Weights of a small GPT-style language model, trained from scratch on English Wikipedia.
Size: 14 layers, 3 heads of 32 (1 for keys and values), MLP 384 SwiGLU, vocabulary 2048, 2.09M parameters.
Architecture: RMSNorm before each block, rotary positions, biases on query, key and value, tied embeddings.
Training: 94M tokens, 2881 steps.
Each number is 50 + 12 x the weight over its row's rms, rounded and kept within 0 to 99. Layers, rows and columns count from 0. The size before them is the row's rms in percent of the matrix's.

# layer 4 attention output, 96x96, rms 0.129, rows 68-95, columns 0-95
108:37 60 61 63 39 50 42 67 47 61 55 38 65 52 48 52 57 52 35 78 30 58 64 41 38 29 62 42 61 60 66 40 54 49 45 53 62 59 60 41 59 57 75 47 56 40 45 48 45 52 48 35 60 67 43 48 59 54 31 59 71 54 47 67 49 67 63 34 53 45 32 50 33 40 35 62 26 50 53 47 51 59 50 38 35 56 40 30 54 56 28 40 12 45 65 52
086:53 53 68 50 45 48 57 66 51 54 51 38 38 60 32 50 58 51 40 59 37 38 25 77 48 60 60 38 56 49 67 38 44 30 34 28 59 66 54 31 62 48 68 63 50 41 51 55 60 42 38 24 47 58 50 44 47 43 47 58 55 48 59 57 50 37 38 54 54 51 36 57 48 39 40 26 58 69 45 44 32 47 81 60 32 70 73 39 56 40 70 62 31 48 51 46
102:40 28 56 51 52 54 71 41 46 35 40 36 49 57 54 53 50 50 53 55 65 40 51 48 46 48 54 48 66 60 52 50 58 60 59 70 58 33 44 47 60 48 56 46 62 54 15 45 36 44 62 59 61 70 43 55 59 36 36 55 37 34 54 68 75 44 39 44 62 49 32 65 59 62 49 78 80 56 76 35 50 40 46 41 63 35 46 36 36 50 55 58 35 66 46 30
103:48 73 41 75 53 64 32 35 29 68 53 39 40 44 61 65 48 50 59 46 44 39 48 48 43 24 46 42 51 48 43 52 66 49 61 71 58 29 38 60 45 46 66 59 57 56 47 59 43 49 40 61 62 55 60 77 47 36 42 56 46 59 72 29 28 64 47 20 49 68 55 58 79 47 57 58 44 42 32 61 63 54 42 42 47 37 49 58 51 69 55 47 34 50 52 45
107:34 58 31 40 54 58 67 42 51 34 26 32 42 45 63 60 42 49 49 47 74 52 52 48 55 48 55 48 48 57 43 62 41 53 52 63 35 52 40 51 45 57 48 67 54 74 71 45 42 44 51 66 31 42 45 57 62 60 26 65 52 66 44 34 59 44 60 53 86 59 47 56 50 63 58 58 80 42 36 49 39 59 46 33 50 56 29 51 42 30 76 49 33 46 59 52
099:58 39 59 61 59 55 40 76 36 38 54 67 47 57 63 51 54 53 50 29 48 49 47 35 59 50 49 59 55 55 64 48 52 44 70 50 42 34 47 42 54 48 60 37 54 54 53 45 59 26 66 65 40 32 64 64 46 47 40 52 51 50 43 57 22 46 32 62 60 55 40 20 42 73 39 37 66 38 29 34 58 57 78 41 59 48 44 47 55 57 61 22 70 48 50 33
111:45 48 45 41 38 35 41 40 58 44 53 44 35 65 46 40 59 75 56 73 51 27 39 52 63 50 49 55 48 57 17 57 46 33 46 48 67 48 56 40 56 50 47 57 63 46 38 52 71 44 40 37 51 73 65 34 37 51 29 56 64 42 60 35 50 63 63 43 68 41 67 63 49 59 56 47 77 45 78 64 37 55 51 45 58 45 44 55 69 36 74 55 45 50 34 44
098:57 37 54 28 56 65 49 57 60 46 62 38 63 49 51 69 33 73 42 71 57 36 39 48 41 35 48 31 60 26 45 39 47 57 44 61 52 40 43 46 40 35 45 52 66 73 55 57 34 48 62 48 45 59 35 48 62 58 36 54 55 60 82 55 38 50 37 28 69 44 45 37 37 59 67 47 28 43 44 41 50 38 80 44 42 58 52 69 55 45 68 47 44 61 56 55
096:71 55 60 41 46 74 39 67 52 46 43 54 45 41 53 56 60 71 55 51 55 51 46 62 52 54 58 44 41 41 47 62 63 63 50 53 76 50 66 31 51 49 65 50 31 53 61 51 35 43 46 38 47 30 75 54 45 39 40 67 32 63 61 41 18 42 50 66 18 39 41 53 58 42 63 41 55 42 46 42 63 43 36 55 52 41 44 20 56 38 29 49 56 37 38 44
086:29 50 60 49 62 32 59 52 67 56 33 44 48 38 51 65 43 53 29 41 55 41 62 26 61 44 40 52 31 60 54 72 57 50 37 46 59 58 57 51 33 57 54 57 37 61 61 66 67 54 46 19 60 48 36 54 23 40 43 45 69 66 33 36 51 52 47 49 48 35 31 56 45 69 66 50 69 77 58 47 56 58 50 72 42 55 42 57 56 55 50 53 33 38 58 64
116:54 50 28 44 65 54 47 77 67 35 76 44 63 36 42 63 33 48 32 43 59 51 52 26 35 49 45 51 63 59 37 54 42 49 49 55 32 46 46 40 40 59 59 49 82 62 60 46 66 43 40 60 50 59 33 42 38 59 36 58 37 60 60 42 41 38 62 53 54 87 40 36 47 55 56 41 39 56 62 44 49 41 76 48 36 55 48 68 60 59 61 52 49 50 68 42
090:50 46 19 42 70 63 40 69 65 29 38 49 51 59 76 30 47 47 46 55 37 33 41 47 37 52 39 46 58 51 40 60 38 47 61 66 47 53 53 51 46 45 55 48 22 39 56 49 51 45 53 59 49 58 50 56 42 53 65 74 63 68 41 54 57 37 69 46 55 49 61 20 49 53 76 59 68 34 16 45 78 56 46 48 52 41 48 56 53 59 47 41 44 43 45 53
107:66 52 69 78 66 61 73 67 56 36 36 46 55 64 46 34 54 53 44 50 43 54 35 34 37 59 63 39 48 45 45 38 50 58 71 42 35 61 45 52 42 64 54 38 47 63 50 48 37 54 50 33 44 44 43 67 30 59 35 45 49 46 53 50 46 53 43 24 46 40 25 41 66 52 50 57 77 48 60 54 53 45 39 46 49 37 38 76 62 24 60 50 66 67 38 32
098:32 54 49 59 42 45 66 50 60 57 57 56 65 57 32 37 54 44 29 41 47 78 48 33 45 52 29 54 38 59 30 48 65 64 61 53 60 54 65 56 53 50 44 52 53 58 50 63 67 47 51 44 61 36 44 64 56 71 70 55 40 42 44 65 75 60 52 48 46 55 29 42 43 48 28 38 59 44 77 33 40 49 79 49 19 51 41 62 40 57 39 55 68 48 42 55
094:62 38 71 52 39 28 50 38 40 54 41 60 72 51 66 47 66 55 45 45 47 42 54 49 42 51 52 48 61 28 51 32 50 55 53 53 44 56 54 67 58 75 58 57 56 40 56 40 48 57 75 51 46 77 53 43 47 37 44 62 49 42 42 51 42 39 42 36 75 25 33 47 71 36 42 63 50 44 39 52 49 29 31 55 29 31 58 51 45 27 75 53 46 68 43 46
095:49 50 42 57 52 58 44 71 35 53 66 51 58 55 55 69 44 48 51 40 52 59 67 39 63 66 70 45 57 54 48 70 56 43 68 57 39 37 81 30 63 49 45 55 53 38 50 35 59 43 61 57 41 61 28 45 56 19 64 44 71 44 63 64 43 33 47 36 51 70 26 39 54 58 66 62 58 58 46 25 50 47 54 64 54 33 52 49 47 71 59 39 33 47 42 46
095:34 34 66 57 51 43 55 42 40 60 48 40 37 58 54 42 61 63 59 30 61 43 55 42 26 55 59 52 54 44 16 76 53 57 32 47 44 63 69 45 43 44 57 70 57 44 52 48 48 33 33 61 54 77 37 58 47 44 51 55 37 54 54 45 49 49 53 63 34 59 36 54 70 40 62 58 34 50 25 46 35 74 48 52 63 62 66 61 67 46 28 51 50 53 61 34
099:30 56 47 50 59 43 55 47 48 80 38 54 52 50 47 47 77 60 18 47 58 58 52 57 56 42 48 32 54 24 82 48 55 43 37 43 42 60 43 59 29 64 58 37 56 52 46 36 49 47 48 62 28 71 45 44 56 50 42 70 61 41 59 52 49 44 60 58 41 48 59 63 65 42 41 64 29 34 51 65 43 44 54 54 48 60 47 42 30 55 42 58 62 69 22 43
093:42 57 57 49 37 70 63 36 56 53 58 62 42 58 37 69 48 53 48 61 27 56 49 44 55 57 51 32 34 19 38 54 54 65 45 46 59 37 53 60 33 59 69 48 49 66 45 51 39 48 58 58 58 44 45 49 36 59 65 41 53 61 39 26 47 34 35 66 56 40 34 66 44 36 28 48 61 45 44 27 35 63 40 43 65 60 54 56 75 34 33 75 64 58 53 58
107:60 60 50 45 48 58 39 82 48 49 46 52 58 45 45 44 68 40 40 70 53 72 52 46 44 50 40 63 50 54 51 56 47 46 44 50 55 57 60 39 44 54 42 57 27 48 54 40 43 40 37 59 59 45 50 34 63 71 52 35 42 66 56 39 66 37 63 54 55 42 57 27 80 65 54 51 38 37 59 83 24 53 45 27 38 46 62 68 36 44 24 43 41 37 38 52
088:40 61 66 74 53 53 52 33 48 47 58 65 55 76 20 49 55 32 55 52 51 46 55 45 55 38 74 51 45 57 36 46 43 60 46 47 31 45 61 59 61 55 49 34 44 25 35 49 56 57 72 52 64 64 63 47 44 43 52 71 61 28 45 38 51 39 56 51 42 54 36 57 37 45 26 18 64 44 42 72 44 44 38 60 34 31 62 53 42 55 43 58 42 55 59 47
097:42 68 42 55 50 54 42 71 36 58 50 58 41 58 34 59 35 72 41 35 59 54 82 60 67 47 81 47 33 46 50 50 70 58 74 42 63 51 52 31 50 64 44 52 48 56 54 65 65 42 51 39 54 37 45 39 32 54 50 66 60 58 41 54 52 46 55 57 37 44 35 50 49 40 30 38 56 39 64 36 75 42 59 44 61 82 59 44 56 60 46 29 42 56 54 44
099:58 66 50 61 52 48 41 42 50 47 72 54 74 33 24 63 53 59 48 66 65 36 34 51 56 53 38 55 56 51 45 73 42 59 48 55 57 35 62 53 35 50 29 49 54 64 57 57 41 55 71 46 49 39 38 62 66 49 33 72 36 60 58 48 48 29 42 29 43 61 68 55 60 47 62 49 16 56 48 37 51 33 52 50 49 73 65 55 49 55 43 37 62 57 52 24
092:53 25 50 50 62 46 49 61 45 38 52 40 73 51 59 57 44 53 49 67 42 45 52 49 65 40 28 37 49 63 41 59 47 73 37 55 56 35 73 58 49 41 68 37 69 34 43 53 53 32 58 32 52 46 45 60 69 26 44 56 38 43 48 26 56 46 54 42 48 64 72 53 34 63 45 49 38 87 40 35 56 69 50 63 63 58 57 60 33 49 58 37 54 60 55 48
103:35 53 24 52 45 45 50 46 57 59 58 47 61 47 55 93 55 72 46 62 42 25 30 52 61 68 49 53 49 59 56 61 55 47 56 47 55 43 56 35 49 51 49 62 49 52 35 30 48 57 46 45 60 63 60 61 59 43 51 54 52 74 65 35 73 61 57 57 53 83 47 49 45 48 57 52 45 28 58 23 46 56 35 55 58 58 68 54 25 47 48 41 52 70 51 51
088:46 43 56 34 54 48 53 35 46 58 59 60 48 76 63 46 32 50 48 52 58 36 70 62 51 66 36 52 42 57 53 60 61 62 35 56 93 44 66 43 53 53 54 47 57 61 43 41 58 37 46 52 53 60 52 34 54 40 46 48 46 44 66 29 47 23 55 54 56 62 54 52 63 42 48 41 48 11 59 65 50 52 69 62 68 76 39 52 55 49 55 34 59 30 38 53
095:53 37 59 32 45 52 55 56 53 44 61 45 41 53 44 28 63 38 52 52 58 40 37 38 26 62 75 40 43 29 61 60 42 51 58 50 55 61 41 47 34 54 37 60 48 53 44 32 61 40 41 47 53 48 68 61 52 43 31 23 51 27 41 31 71 56 28 50 36 37 53 47 45 46 32 35 45 39 37 57 51 58 36 40 34 50 38 53 66 44 35 58 53 81 59 32
101:49 36 38 22 44 61 47 52 59 46 60 45 38 63 53 70 50 48 29 47 45 58 44 64 54 44 74 34 37 24 41 51 55 42 43 63 46 60 50 53 57 62 42 55 41 45 50 35 67 60 58 39 39 54 43 52 12 43 28 53 69 60 36 48 54 68 68 63 57 47 40 55 17 42 25 37 49 57 49 36 69 52 48 61 59 41 62 51 63 56 59 57 52 65 48 46